Weights of a small GPT-style language model, trained from scratch on English Wikipedia.
Size: 20 layers, 2 heads of 64, 2.6M parameters.
Architecture: LayerNorm before each block, no position embeddings, biases, tied embeddings, ALiBi.
Training: 121M tokens, 7779 steps.
Each number is 500 + 40 x the weight over its row's rms, rounded and kept within 0 to 999. Layers, rows and columns count from 0. Numbers have three digits each. The size before them is the row's rms in percent of the matrix's.

# layer 17 attention value, 128x96, rms 0.0975, rows 5-63, columns 0-95
103:467456561476504488523540482551505575499436441460479419522487535458463490458498528571452511512484495446521484485479495485517535528475477491497467496470438520552387565517478501456448478507489573539580446506609493452453487489544461478538485510536447463550454530591522518494493470552515529508
100:474533534556489469499535538524414509512467513501517518524471520431507420494481496443429533534477540483468552510457572482573447484467526482522523508525517575428502529550466492504487490446475458513498495500455490486406491494468501425531572505614513505521473562518405504534515525552497493579
092:448472532516511512493473480480622479498498501493465523427549525485524523523476473487580511485456539473454526487431487458455540489534473514492548493458518469554572432487483422527550489520503533467461482536510557544592469533573470557541432500422484541498515501509571490480493475417490444459
096:550522558517392441529546504538432532484451508561519477489441563466482430522559536525476507535523513506534586521510400506510499485484480488485523549528522498494494473511473467509518462521480473522454509461456414488476491586480461453468519485498518470569497492518422549527559501486475559603
103:470572459488543546468511442503533485521545454437464533528495428485517506440512516468526463473488507508530465505521574415441451479524532505550400468486586443465566477511562568495532552554478500460446508557528521479453545485497524535520542500534528474536518497433548429496476536517490440471
115:473452502498519434529499501499520518505471516548510527460583586619438452607488468533468533476466492486504539477496474494481538492497425494542512502519496576527563463449476434520526453511487522519482539495462499502541442537499499457482493491456496607525519518515555548499545426423479446488
121:503605528516477519508553451465493557498488438471504484516449447478556496426526482480464528568514498456533545459532537448485492513529521501535496579526506486486467514517522493508436520536496474463436480463522487532393535492500480486540536485496549365501460504536439544525493549612536484489
091:490463511545457434540502491485420492471474541491516480538520510427438511472514475504413536476481540503528528504490561496555499534457487514466592491480519521495498505538429458463496499415484515554532508514496489466477496499414455447529499528614493535501429481558453479542525457519516593590
098:535474493494412439498490542501417561474481528543489489492550518422493468477499485535500549506544494556539481530545433534554521509499456485456569500482526423466454535524526518504537525467471469512558569505467444541502409500496437506450500463601492510505460547522456562519539472468548561557
122:534506496445539501499477471483457533480498386524500415481557515483472517464515585493474499572484487513631495529502541508465504536454526490502513489540481542530432541491497537521472547473505510431510475491477446394421559557486560488474508512442511502457461523536483482495565503476508559561
113:479548520538373536511512543523488565492473443483526536518497471473509510457576468505448522490538526525556583400514462397531472513534480492507569578508563432504535435521540475521483467514485465517497514483444469509443484543502463468504515464510489466539496519498446565556508465464466531545
105:497490496550491435495523499510457557494454576534492483503475593550499422570476514473524515400501480466482479586482379515497531499540429486474486504517517499485454496493470434515494479555489514566476565499498499618509423487515485488481544517498498559496479480556477512476573484519501521446
111:495500514486498452535497555463496518517483528427489474550546548528423518506527507541506486487472537512510472418579504427545457491549485496495420496432518417458510480521553545524516484504482497549593556505498500530476434423517424518430470462573518574523532522424529500520465478499478483557
116:559500533511510534491512503520471503503488487556493457450440498455480481530520579473492491578493487530457568581442447484478486502474498503499518553540447554510447492523513524534473502553515464420463494481472414441517584575526575504499482507415518453422510458498478449481544571446444497533
107:501544521566416515500472516522451489497489457511523564531458479435561516435575462495448541503486535533488523479456498437557478495478529493466553527549574479471510497542483487455470450426491484516495507488471516526414501505444448445521555492559459458533511553526429532571500451555493527593
112:478558480504444555490460552554469498504484509498491594544393493435546491457561537495520492467497532559451470517488463475508417513519515498483487545537552356471438453580508509493510520516504467498510500538515545480514495508498500509445506476573487532526494540449457478545475510430447551541
118:500563536515499494523488576452542481495466447469544542499526544431474584499572508531416475479536530551507550474531471399554444499459458498450521564499489425484478449510533524497444451496532498519562495490475468466473474540483491484489516461513468509539494515511515517534486439450430555615
135:530438467476530447495579511486539435508503531559517495467515545617473446561437475504581512493457484437503487532469510534448537490492510502518477411551453598512598514409455481492526472471501531525504530480509511521516500496448485488559504547473487499538527447509541508476491489538545491421
098:479455526494542485501478489483581483499479532509472487403581538525470494560465536477564509501442543473450538498446500466429544504510462521501514470465502552518498446498469437526522513551493537460451490535495505490590489524537489541545437504421530563475491502524587450435530490386504450498
121:475517459460474440497522542449483425494510584521506540493505518545469426510452500536575481534481538491539462472574478529498485503543551490542501454535437420453519500455522537574539520463492450533495563475477532469504518471479466557420527471577573526546554474406482528517471527517511495448
117:476513452489434460499512462512488493496488572524503528520467474501518433513444459506538489496532496477517442485569454536545535509590502492500488464507454413503514513487501535529542514543496499553460527498530527510525484423547456552425500457563463477548565427448469555495468515563498411381
110:474438450452530480507529507452574414530518524498514539510555498601466490497456459534493460466471492461556482472566504511465554499477556506522452431462456515510619502433494498470502496443518517562549461501516597435476515486510497504556540504523560510537538476475577490490465491525507521444
111:500419451433544463504478505498539476506514492482491449499588505557483466535432457552471499471450473455579468444566523525468582505495516500560454418469501541514598504439517537460521491442501532526536519490532554482540518490505506498477477478489519545561547477424566550521498460530557455515
113:495508540518475541499530455552500532529448538481462547541376521481525492485552563467525507510478510460427527538453484467534377480526502501529411553540490475502402503529504471500491492571484491466472476511578499538476543528500566459502534537536515501525414520514454468511457517552440493475
100:434494528479545495492473474460573481507482496498453545425581549490534504545491490488576514468454540473464517509470533438439551512542469504501503463454516459524563441485510459535529525544503532451464485564492531541558461505590475559533433478466519562506514519514599464454513482439519433447
097:497510457513447483504493558476437520476522524531501447508517487492461399533414467498464511503513499504556513512591487517467543521519471499509566523494511478458535475526512484561525569481479454542511556506411486477533454522501459561451515450545594505483492435498472537491574534404505599523
108:463534467557470497493511398466483472492518561490469542557373445471517482441530449443524499437514538509500421497529509492528492517566508516509479514467554389459475497542499477487521545527483491511411497531543579529478508446518450522504518494600522486469474478512508448511453537505497502446
108:509573456463570533504500547447590476510534526466546595467610524542498604524503522485574464455496515503449503478518498475417443498487477498465508485488524471493559472484494489473487463471532514459529480553491545496594477523442530515519457501470507515489477511477519477496509465381446519523
112:516479529574529506468485512422490429528555497536534533455463471481525442519477444444458552519509492597498542468469533488575475449450536509510539491489448593435502494508533497545486498510532448509467491476406503491465550454446586477580521496486498480452520511495513495519483554571548435508
113:549466542496547514512533499526479545502482489479495339465544543470488489584481499503475470479495474445441564546461495471500543470477464502533511541421493577511590499505486531539458463497488479514508512480436409544563520517518515490461474523420493534518552444490520447507572510476487503551
115:501469551589494460502477463554490516510466463510485523535423533529512482570548481470446549446503491480461515552426470499532512504455470506482451514551542545515508478508445420414508487524491538516484470492523506574525429535501465432566555543494416536491474515627527523493476445524506500510
093:486538552507447447517481509504461528493485440483506557563504500508559519512550448538437501513529520496553508448527498501537511489508513478479518536535579436494595480452511469450493473436484508535547485456485492570443409507498410455490536472570464466570549533538452566570469455548527500528
093:508478444472586502504422520476577501508513465474532575501604460563492545411487451495451581481513473498553459426544517532501533514525445515527435432499507466505453533513574523479488478503503493526483499511506528482441506444463561483518564468473502517488488508499564554489456463555552453456
110:465616536539535510517545482454521462513511493418512499511500514455520590478566482451462468477496571530482523478470622376531407475501528508467502510495550511462531473463475541470473486476539520505520479482526524530420493457443512462563465517522474491522498532513513475530449451515505476551
110:490548447451571526489437542510504462485540506463501536514565475485511549441486519522572456523460558532456456458516619505419441505490556498497484471500584454482535486519496551503514511443482518466511503542513536471492536487466467537483442475554569541532516529392497439497497478431491512549
099:436449486451520519491469480500559524492492465471440531460586541499523514489490517484557500452460514474457497524447542445418548513530448512538479471458564492550585438495517478516551527536475525440466505580519528519538499508570493537524446506475519567520492537487574470461536479388501477431
116:496577484490503502483511499414535431502545447489529549478514434459535534414504448501501502582475523529534504411529600434496510501468559510532512481488465517451515510508529559495476519471502493449472462506505533420438556472448477522587507473510545408530487520486533502520465545556544475538
124:498506420456531489494516515525581424508526532490512582536565506565493516503478474503564485484464538478493499481507563518456475476504514497477439403538558533508658504431459490467555454454493545537529504544538551504519464495424471498543505508547508488554509474467526499497452443498466486490
088:488460532498582476491410452498576450502520517513469502464579537515514549566481489488540494516473512481422509502460503476496552482511453512469499493467463535521510466490494519506510510533516520438465527540486481506640509519529526561458417486420519541442541471506596447466493483417470450497
101:477495530542460564517510426512541475496489568458506515522447477443505597452544539416560481445488555455446516537413502417564454510555483527433487500476491509523468490501447498472473474522533530552502446528554503552482529485492537472571483533491436508496432474531485453478444474550462497465
109:473548541551469524490519526563507513530461527475480583546418546520506430496525539453489531468510548459421515509449487403525374501509489486536423524565510516455465454555478481517494505578492480460478520530510469524529459562475479497471559503551490518566467523513459558507460507491453459521
107:492505459485473554479506464454519484518534498459519591573462440521533576406559465509527486459527498502538410440515536513506459510529554506510462470502531398457467516505543492471478515468508515500502475527535580516403483465477463494557524505580500464504500527481517505489404506561528498425
103:551535502534533517496567492494478510496510543538501427460469540483432510565451522480536451479534481507435508595487426492465470518528459502471571553484463536514462507518493531544475525572531476495519518493455472503560478517559565557477443506453503479401483441502479442461547536406437522462
114:517500538475497441499526520484411513509494480531496489463524527506485445520490539505498533561498499531529512556500504511543517471476476486506494498545430527457466520478556521597499508488477462521466571430406388491384561524483497468474577498504566524500593499513496470481557556577529498475
106:534525475501481447529467500415439484489518551439499509549582524442474599486513493435516504524513540478506501487559589458535479510487494499422480460463523469442534534520479518519506512439498505478548549530467470528426469448444465463513485497611573533461498543489492449487486517496496524594
124:467514551493469567491459521498537554483513444462497459476565430472506554457512457558448490546561522532532544389554479466520528495536492497520599605421531452515446463520586483550459507484501476535521481476439471484484504530553481527460476448469536501501507539489489530513525497428494495529
098:482470582531477444550478485530485556492434523467497509543531580487475534494562469568422509453526516441466514509492433497589513496485427493476499551456523493496494520513458470449487459473498528553534504507513470547523399498471445460464504488558468553532459519605497528547497425516502552543
113:565491494453575469523530518474500466500507501545511472435535536504440439590450558463534477579470481504492558558535483507448483488477471503460494474519424584509514495490496539545514507560508484444507507487457430422587535542508559520480450508449544482476512474467516452457567548452468482553
123:523565527536532532477547500456523457538530502496533538455468509453525483543481528435515505536513500523460581554477498413526416462486506498528482527526426552462477515510546509568465512569537430467455520474428460492493566512463624500538524507458545451453507477480478470496498585520449476471
100:489570499528643440477482442482503433494559495476471510518528490511508563443488486457517507529483536580454416534472642539496441493472536488473509479550572476477473543498461499473525513466506544455485507533513562519469507442439491525515490512543475531429479510514505439499477477519482481520
100:466503487493497442481483524592445529488443519452460523569538510459533487460514504524406487485563511523487493506548535550564477515508528482552518562492521400471448492522510491479540529524474489545513518539530528472486425491525481489416522473607521548564492589478460561538468480431469505472
126:504505465467538413506521540487508448519509582472506552517550541555463457549465458554506492473509480480529457468578490588516507468512496485535437413484471466453536538471503519489549516494508490540528532498490522516540424429454459495463510482584500541576569532458543559515439484549539442471
115:477565492489492483494480468437511467490524537462510570541552463519534574408541432483526510499532545515499462419520594483556454484505529498476506479488578442467553520450493499491524476421502521521513508520526538544420481432419458476535506499608505515524488553503493520528423465533509484494
094:558443457438536463486407515444477516513526535549492607504548534574528463559508465533541561489546398528491454470579440585501503457497474486488456456499492445503530499477562508507542500523505498449471522526493502531566462460478547493450482483524507561451514515470556504494465514511502446462
093:523545474494473504504496500515485578470492497527515427453597547467489557509515557484527468488472530473486547530466435426469518527532437505473548546505512527548500454476516531538458452514493496547481571491462402516450543533495528527460482505383546497480513444524481436492587484448431552506
097:529503524499535468492484465524450533503503442485501446551534467520482483455466493477470548557453496483512477490496632509552492497493505484538432481538521576476478590458526548516479493426465521506531509483521471509341539454466480455509526512562514506475505535521484524512493496609531439539
102:495510492546468526502451437576461515496462507464486484574380451434506503459528527434474490466487498475526467536467515519586438533525511510490441503516519449514396529534456513435507542539479503514513471523572507526496485466507542472470577538556416535503428541526459486507446472554504519505
098:506458534508437455517479527594415516485462563541526508516509486498483424491488470527428522506462522449492546465483495548560507506503492495507584515502538582489539487539445475462495473447469474575536498504464466504523463536475445454491557482540518515564488527518409552560554469504528528608
108:518516504483488574531490511488551509515471470480519564508529567500505558530594538471527506412474518456477550516453495363476437496516414501479436513539545510518585428461500495479493452537518504487484524509482456559519495565438520454516494502452448527541487473523517502520492444440443542535
# layer 17 attention output (transposed), 128x96, rms 0.102, rows 5-63, columns 0-95
103:512569466523503503497506492447501535428529562524503473540490484467524439557526484549500506506446558432529556469476474472540451542520481516529482490415442497495517499486527487606452567546519507534478517491403474511536508521526566473496475518528521526486504490392489535367513497481474471561
100:583493485503469507440558525556555512532576465412531522534491525526530502508509478534530462404479448556520514445443551533436460509548525525525467490443520539518502507502478524539525498524472543446502493448519534539512536430494464460487408515466474532494569491390436526464520495476470500445
083:485436548493529489547479524449418473515469469581448545519477426508470501528485503412461537522546532477546465507563512501562508576472426425473526536495521483504454500497575505544537590484543451518533481475464503460427495534499489519486588433519499465465471490491510498514520468581473545481
102:487519460559589482492532505516504494478500524431480442481471493459494441454523568548527513458491495522519486460377508519444490589493524471510448490456462527469486534552488526486516467457450555531530514440525568531510576496562499534476427477519422547530510591436503569474492505514495488482
107:523458528426518527567414499535482532456470471519531445564571493528535509506440461461518498490486453450469527588582514530526494475451440532476533488576525464509495515424501444515504499523516505436505452531484490434533514487451435495559515533453575513474527468573478471581495474531477545493
101:453488539531516514481507455440489528549467485522452482462449407453440495509511629463529516492578493543535443499478557492532555554496506444566461535435496460484472523516527560525545521582491510536548512462487505503415513564551514530512466479468471456436472536471506496443487473548531488517
121:532462464513564501550484515587499490506500571496452494548511535518529417516482497535499521485371488464491523498486515541444501502483497573479502447484512577472584494495455447508494529448551555494499483550494504514583471455452440511479421535539496561539538464470493497519462514410433518494
088:500530545541479482383578492527552477560559482510480496487491509465527461517527493538455451464531516519515515449402491560497435513562484491516470495454454491511473517477519505584503519556485523487500515451484553550532523464587572466472434513498495539505540528394475509405505521477497451489
103:430524426590491445476563501490530464455521519486553447486433534487479511446551499584490476501536526516494517481402492549436562504515516457475536481496446553492477493481454496496495444562417561561511485446493529537526504421566573501456455521527472495507522552545526542519482490492509460509
115:533637431515500527459530429537521443437489506475471490484470495448519453531521490540529439401492485496506451527523459505513481547516482538502476456465537449429535523528460476480460440522507490488497538558568542527500536523496515486484481563539523541559556553482464475514443455435550489572
108:491477514565596464483489491540456444529503534532459426489515528508481444482530536532549548470461520496525470494419507560462543502509526485503525471512486554456470510495463498521541469458480587509512479393495557493599571522547525513489396473471488542486514523398502519499476474486436535475
093:459461469462521505542514512422511567454478461473512532454440478487477468493527575499482494547562500555549516430478593493449567562452500408522457580456518469480466530486517508541527549499495488538536482467516511480524419497547559528472509450460427482442473535568488552503520534496546477472
109:454489544517566534457493494431526531428505493521531422499556510516500496486509527536481488526501488491447480518491532502512495483446524491528566474581413537511467498433453534510537478590487601504483525423417434484531520511538567456568436513506470426472511510499482524500549455534435472521
119:558544439483537500507447492538496465464473514447477578478549519509482483488488492473566502399511507530569411446526452497455480525435489517474448489485525507435541473608491502440483430467487486484501515561551528529451532529496452509461580497565456563531493525504535515582504528507537486518
108:549499510516531479465555541537495468563524498464483465515476556536536457476504499541508527442477508500506529470454508560439477500570516498499541473477533558503455500490493524511536521474474553461497452428525573539575539468522554468439374477434494560499509484378476540442490500458460536450
111:530478476497556513523486549492496413450524470478523421524555590566532477485499444498542481466525527522502516493494502538448516470477494486444540468577544495527413488496515505477534495396474553451516492417469484449598558457533545533512489489430498534464511471477471575494524465557490534471
112:483525552553567507461491479478481460494490556524464399511539551506510458507533524507554506467474525514529418428486474514476475505487539474499548443514493509511435516484432556508508440500473601487452534390493558542574528562539551474498394500506471530497488537433514533498508489534478526483
132:495495565458489484509540464486503590517466495471485517497440422452480519527461579464489511541532417497499554501543508437545510511537492492569447589440520442546495504561543480479500573536509424535510478539529451506384465505459478518497567486484498460520485524558473450464519527534530455495
096:513475527505511524527475484452459486515481446556440560496479413474463490541475518434476504492562496504563437502556530487571496566453410435486457532449504464494483506509567526539519567528550448496530504515466494472391482548518483514483608463550488465492493493503500505545506450590515510511
117:475477531521530506528509514568528503433498485459491411492522524462499582491495522497470453526518421548438550552492508493521550463472521512521511499571494541537501478537439473449530478484488522540529493486480381490470510431453473483577505510487466413542504555621497467523509473577485451496
111:449439508491521481538461567509512545426493510509524482466527512511517585457488501495456515593499499492442593545456523492489544489479509504493556523534496546508515478535490462488497510426492499593563494464390381469492471436479491464531493470484527447501472505610551518493493492508490469477
109:462526572509477498481526473576485582550472454500469423502491448466512521554533549448439499559483481473483534553527472440607500449524503550550500517530473466540498504493514456542498502532512468512468518526464460470455519501398492486608515519463522448512496497579521408455490511554497475511
104:469557544522418532478521445508503578558453499512508434477487434455490518507519568528448491537533475463440529623487485449620541483523510538532534500521434471523505543480510492526500483558471471569540500513468460496422494474466499458537497532473515424503497515548477451428503486516489507541
114:560467494452580520572468526455455458425543528455518481561572498535521438503467459480573492488458492535516550442536523481445458540449487496478435539499536495495478496508538507524503575525517504429486493529436474446580520532502459524523485539454469565427516436461488559472560533508471508480
091:493448531491530516556465517449468488491462460582449531526463422497476506529472501420470521525550505488539476509575538512575511566443416429485537517485525464497441508480545507566531587521536465498518468490452485454426469519478486500515592466524498461458495480543503528539498438585482540497
104:455497452553497452464511492597555514540486454511487462457490503465461510484562535552471460478551501521528466516405521557482580479469521493488492481543459499471524509487454432510495416494486544578530522494531478493482520387535506542513509502537463463517525577581495440556462494561518435502
113:503414503477538490544469588528504482467527429514502500530551560548524498508458445438435505546490540519465589539494542565496491452482441498456546497561493511529494472416530447569502569435526501465518496539414486442547475434508495526514481465445533530477518461572538489517514512485485475466
111:446464595468508497473504474466451469555425524551493436531509481499478465508512517475476528505554467525514382480586478477489532453456482455505470531535536412572421539478532536446531457527510512448466527454540481490535489574484507542518540522505524455535475481531467499546476480579532564512
101:597459506506483508479512496557514492566544501456504556504503536546507578497465511433535471463463470571517484467546535497502484454536521544506511478504520598498566449514459515458485456458447445495457505513568575561440465490468421436472481495486466527504513452513558452572486515440460478446
118:515565482449489501479475507452547570518492522507527591440508420472425497448505548510511513447544505509552416456487488479497495576434562493492454491490415472494503567507467513509521442552463526503525494482560580547446492548516464470486569437568471458511490523474461521511538540512517526449
112:543466490476489511507538494410492522577510456488501523489451473497530470502482526488530536525509552504570522422477545501470467536552479463504505535422523459474472511489564533560494617516510459478490486506493573483500482525549537554450437451441490566416485511405489530413539541482538492481
098:466493504543519474478562505486516494539508514500489432503438502503533498453530540560496569542438531465471529501431509535458495500560550487514578457501490560517461514469470520510526523488479567504479462427514538505593528460495512523501347487456496523486503553406453543402482494477474515491
094:446531550526445536496474463490457522532489555541482431508528523499529500525493523490513480538478496469483531577517505453565548391565540520528534456494511546482500444449466530499491480589520468524526506562439498473537449522450525465526388564471547478491504413529535474513430462442465520521
113:561462572448521534472489501472524449517515509548490513535531549554549470520470479498503500497447440483460485464563513547458409515504473510499532473483543489591458529446485552517523548491506575404452501422517550546547468554504482459488442481448493548509513482401458487492548486470456546454
118:487523554472442539453501529533551459510507467500522466560516501522506502494487448533471481456545421465436507590548478526566488454500437498495505464552532448560442524428508491443543496512539543419516493480528427469522545470482503512530562566490554433539502480503404503523493448572491539520
091:477481517478496502533460487469452503487469443584477518523478409500452471533466474430494505500574513458539499538554528509578529557451430436488505520502529426498431517466566500578536566548526474482545457495462483439439503531491491537512604479500541481452506474532478510531499455566493556517
107:563471537548517524504500509627485489550515541495456442566498532513517504548440480482480485457429458470467535546553481547541457436521475573483539428516521566553556472482475454490472487468517504486454484537492479539473508454427441453494476546537554502568534456492531445543451471479448519493
133:460478602443469495447525472512479557556468476511523436543495430490506524499494527490464546529526396438472545553513499484528471469554479468552494578498550429592434513491561493480506551572515499486503484496501453436494540503477502521533498541436552471498475494534441478452520488587504521489
086:504492523469514544512467498445464496536467493570479570490527426492442552478480495438490524499586544514541443496580493496541475529440464440470517495506502459490474493503533535480480522577551451496535474556477473464401465542494473468467583477568496450461443487560558508555528479591524506509
102:561489554442552486490475523448456476477532502561476551496572514536515469524465431456466511540475488489501540420534491488472421554501460463480476548472533490519442506513579521552512609488539487440474507451454533477571481581526527448458523474463515547462502442440503526499546522477479529438
103:576450513465574542558470491465466481479494502474537451548538519497507470475485476484604531487501454529573515426501596522427526499466500466506467517501538465498442537493510519515510580519512535469526486433455458434546539497542463517521425514450479526440519492438479545493555518594462504470
113:493458549500533479531505519540477472482515489524506439553517581543547497525460437504477528571414503488427604533542494476500495388541484549522545491553504508527501469404497470501499535480530476454434481528454486461577480480444514498540449555442577501512507449534507476489489499459449520507
105:475500461440503457504437511492513498446453504517527599449523525525456501489537501484514503486527517557532377416529479513443533518422496489485462534499501464492505495537482479461476427464504511494493555488547484503478467515530499519490623450567460493518482518578531486600525551523570453506
121:518533452530563492529494497553582514411518500422484522481496488447492557487472546503551444462496450535522534479506521486479503523467575517555476453477518548429535487556381520459531443564469493483515467536571524562460499453456460462514468522511447500507499556554496503591470472469503467495
114:475492560529532514381565478542586505483517442491525488528523517523502487481499447561429448497511453530464512458488529553420439492498501486499533476519473473512458539423469517490532484638513553427449519475493516546530485486507523471508459568544507483533541495531468510573520453481446487478
127:456528448603519463508470500545466426506524546579461491495532523499455512486559494525511536492424565490500420555449462522532551477488531491471524418549445603454533488448416506507501417476520568513493509455503543522554538504511493502514456491539509463497493506439536483540449475496464520517
098:450518503526512501476546488425500519524525532525500459499481480477504463479545518526480523528521563509525513412426514504465487539512543450521496476462432506526434515452509552565500547597492558493514507447448541504563490527573571492497403492505464499454494526395517562387513528495484487494
119:514527497493492509458472456501529521468467512457500519487516435455477520491505549487517464437543464531523395465521487484500486541430501513508451519487496462478522516601494504436477415532483493528498560546542461532392536519496438508505580507586456502552503520598510503588479507560542474537
115:573460499465564504520446497552492485497493554465491518520567520540487526484477493448563471442456443579553447437580513489432499490442531544496462504521556520489526480556447497451497443485485480460467496528569527524481466511453402473514520504517442539510508465553534475623520511509493509460
101:514480518411405546479525555471547471493526472503525584572468542546557546518484440474459493468519481495455509532605521559493414449542435492480526496486596469539490477427492531462482548538528473414511492536556469487496458483507511516480462540462536494508496473495444473502538495469547481506
102:443512461573422508504520513504525472449559477507568441518487534535496521494539475523543480515509546515476563546380532515457506481521502503444496444539521498533478504428449504524504465542487580495552495416430472458569521455498524528574418516466520486452522513476484536412545492535493521504
123:443444547515458521498520485471534577477484523463572415504477508484544584470488545520481488591515457523423558539474540439515530451515546525522518499518445496584490490472464532463510492575471498543497515487468425496452461459480490494594452532496494412501501512576520511450510473549486463500
126:445455565499503497461570524533509457508550497531508458573501527530528528494464455513456524565448449482420577526521520554470460428567492462509541475526528543584462505417482530490520552555504548441484471470461512509573477505479494490520405548444556472499508461480487471474498471459449523466
099:408477522517512521509524471476497515511479525446560454510479452508487561440470533484537503566526534548470506527524510477514574431478520464525533494569471519485510467488502514426484440573449454544485496586469466476476449504472470536541490572501486451475467459654576505533469486493508509525
091:475568518462574493501451471520494489452452513548462519434523458497428429502521558541500502458568470506546430487489468534470520575434502431502443505481551499450460544554459505488531449509518550468548470468544547517553501560526552466445557450551483493515458540503460519582487485504544548482
092:542545461460458522442528494507567525483555504455525524549508488511521505506477501595516501455456436478471569547506515505490450489555520541557511462448527541470542492476465508493481523645524510479498492550497502510508505455478502452491406580469526490477556480451422464461499485394487479534
109:565502472455454514492499526418495476455570476493542497491540552514570494509498429543532446509494519502456579484474519509445432528549491516422527516491517478496484512492542488546475588489515495469492519500429514445606500506560556485476449489441532570434543465439477528429537514438513485481
101:517535483567443480434566511527525518582559467479507497471454485451501487476551549561488514464535485516496500493381505526486507517563557478514446499444445559504470532530522513525500496524475549519533489444495528504518581430565521480474425493493482481482533506376469537404481516505501474477
099:502502569450607504490470461443454481530452529543469434504529462507478414489461539487540540492535470499539455427535522486463518546462514443535485520505529422512396557518522538513538548550487531460515482463512554469537507596540521511477467493444478552455492509448455533517518487545480560467
# layer 17 attention query, 128x96, rms 0.105, rows 64-77, columns 0-95
134:549526498558553499489480488483490458448553469476577470483498511465461488487459542563517485563475519472450509499463533538548536486385552519538474470512538519566513583479543460499431480528424464499492495468558468399523511479466491475524526520563536486500518578568470482436571530525526502468
126:592505516528564487498440547493545493468527495516556517445502445525439456395464497475553596449458477559473454517545487484416476488528537545408526456487496518514511542469505483438449508517532450462434559529483499535507505499514535468434495482482485561451551537514531516539494428507495488509
112:565549531538556496512480522497518416448489516504519542439552488549599563446494585479482552549455461494543461492504545441473459549470452466539491439491572488543486517509516466501503462529492523474507477572472515510428524534419488493521426527489528522590492510448482466448534550509498520536
140:552458498528418500491510534449559527515509549461534484488457548522413454450455449520548504478555503580483472522534498531463544467532520461535493487499410453495439550515415495492526501515484444471525557526499474526553488488591481481516510537545484516500431474584405561490495523478534538476
135:532528459515525534489526530471533472541492501559510569477505452469462502412474513559537566432544464510470533491557468529493464508535448529458536482451491484588560443520465585481504453471476392494518515494496504490494458537470463492501494477484581523452517475437526487499564414430499514572
128:523482477579481497457540446490520463567500507483515506517459538526415533449469492496468544481552472497541556484416517532513505503498484522588535461456502469509494511456449562481535492568489551469495458457496560485480532523544441480508444458503544468542409557550486536483572496583481530405
115:516487503452529490562532471506525541398540535516477547449515522449500510523559503517548408516494469567538493527534466512507490509487567511428454514481508487435547508639485511544468442522503519504502449461483502589522478464528466482470473474488523549522476453490590571471540516452447466504
119:490502536506516529555535498524512570478534541451485437487445461537505567476506470518479515460490489478475510489475417501477482527512542532501557464504433507434480501463463574423489423504493544517438536444548466477455451507579515448461519542516499517534458486589502508596464428552459530437
103:519539455503558467538456571526478496457517508599561573482528519514560507478516563495569455525439470467515512437519502517474486577474499441473466444434487528500510442549514519546472481495477536572532459449460517468426387468553480481533507522514525534516544465501536540527502501443473467460
117:507540494510502448473541464487535537530509518466492507464472467510488545569509508480510498493534579414523444504437559426541489470425542502458534422522449470517504478422476482529436519566496513490534430527517464503477516570478462533453535488451447520535517575486585460498531549555490579546
101:535505496486494429598520538514517561456559564523510500479469523488535468548541469532549447539529567450542480474461495423512460464459545494454538427528461525468558466540505445536416553470504440555472426486543488507515523468464483496498510466505543498503539468421552506472535471419463505531
105:495528531461487527442482497507550545585542496462505489527494433491528545417471497504492472516493457497513461564542460489448426500463453514497549461524551535555496455433512503483485518459479486502477541559499422427480527525386523554560549566517504472479497471446427437581511474465508513508
106:483479540457491541476463485467461406558538491541448472456578479596508448461501505504501474485558546498540493516515567488481531523502418462521488517496527503516533451457542532488572515476501485534504469493530484410477429560558511589468477534519529519432459496438473410495504496512504581483
133:500535483486548463482490441490444440472588515481572486477534521495556491485496558518596465519473498505463447422473488502505511504450512475447409481551506513494512486477510518464512468521498426554575548439542474472503448556577472516494522548532469542513530566558549438578494526486538464464
# layer 17 attention key, 128x96, rms 0.0999, rows 64-76, columns 0-95
131:537473518515549579512551493501511514420583550489489489546486526464513536507534513509521526501467442502408496525502532491555467557478538498521547526589449504393487434489520413470485455556498528548509460499451481448527510433447475490470493542501533524531485480589459516530454489434562482502
128:624529486509492575533408487447595523466536495499514579532453532486470537420490486503535502443539461446473442445481522521482470514456492464554525530464556488437513475570477585456510518482510471533481490521533499521528476522511482488429478540529476459542516515426485533534490451504507564522
109:490429487471456478516571506425461468436466504562472518524448522510542456502458498507486574508433415470490559485528561465460517577498504463370509454501525528470509533530525475411505433568496535489531513559510513437559480507454522539485521512512523529523505546542525516547447493516472537508
141:458535500428461530482424472505541529489528530428566482508477499474423582478511502487579442494513514586475440483483499437496457504551584478602490539504515522460535529468454490459557561559506560465543488544525460524532539492538492491535492495500473468474519483440528519427505511528562462531
130:495589428479460547556517477498584485609526465467500469495448468494532501527505523482553504397554504424561436524519450472502436476541463485539504518512496522515520420516471518574517521520524427547541497519541457509483461478479519454479548542543476469540530483460496494489483501495397479488
114:487466479502514546483586546538564547545515466490541483498489490520464579526486508476628525454494534530513495517490508477493426469581447511478492522476460487511466472453436468580555508570541450484567520466462496465484445458465453477535435456499540540467555513493475468409506495515463552500
110:529457552520468424537436520465467509430503522509439545431524529432531567515527503429462504542493478529564511513469544456499501488424577494492472514494526597495533559563503486537486424489480465531482490522447543554514515468509501440456529504597497483518447550437522530550498548485469513488
133:464601565501594486468506541500506521459454550463514571455524539475506554434535498556536466498506492506489527547502505511473433441507464498594610487484440531494521532501465543532490492464524468501456498480446466504522445542536467503531472488524517475509522524410538530468498486500422597499
094:553533543462459524500534556496444507410509508532433504523484484474571449505526475555478502503445463467548573581482524433439503572456564441416492484495540510472472565559519506469483484477518521518459483486474466485555496481516514513473520453537476587526461513523565587547516532512460521459
116:525508534528455471505608476440523487505484462529544494531491474604474458521476487532475504474474513537542466458502500518528506483531499527402548466502490482518551486491440413513500404506496537582577499452488573443422533546530467482477578508481531465432532443496461499483486502498514557528
098:531529549517489437565520535451500477432458536490465489494517527547536427569499495479434479510525492467577574517470531468520516508455523529457495477535499585481496560546493416446471476505424521534451388528482524503498532512511518469453567534587518451461492504485467576534544528503505477471
102:479575494486435557424494446487527439605539541458540478523494471557482483524459536576494450448500498452514474509498439566552467488518455511505484492482461441556474431524500553506543530544516486498488574495520434508535528512468514514502507550442555403497551506490473484482416475494488468553
104:467588421503480501508607529468475468560486495433547471536490495573471479540490539467486449444455551481522500444573511503501510473557477477495451590506464498542466493499524541487490525477516502477534533480457473419415487524480567493507525506466458474530557479549462449508445514594553488487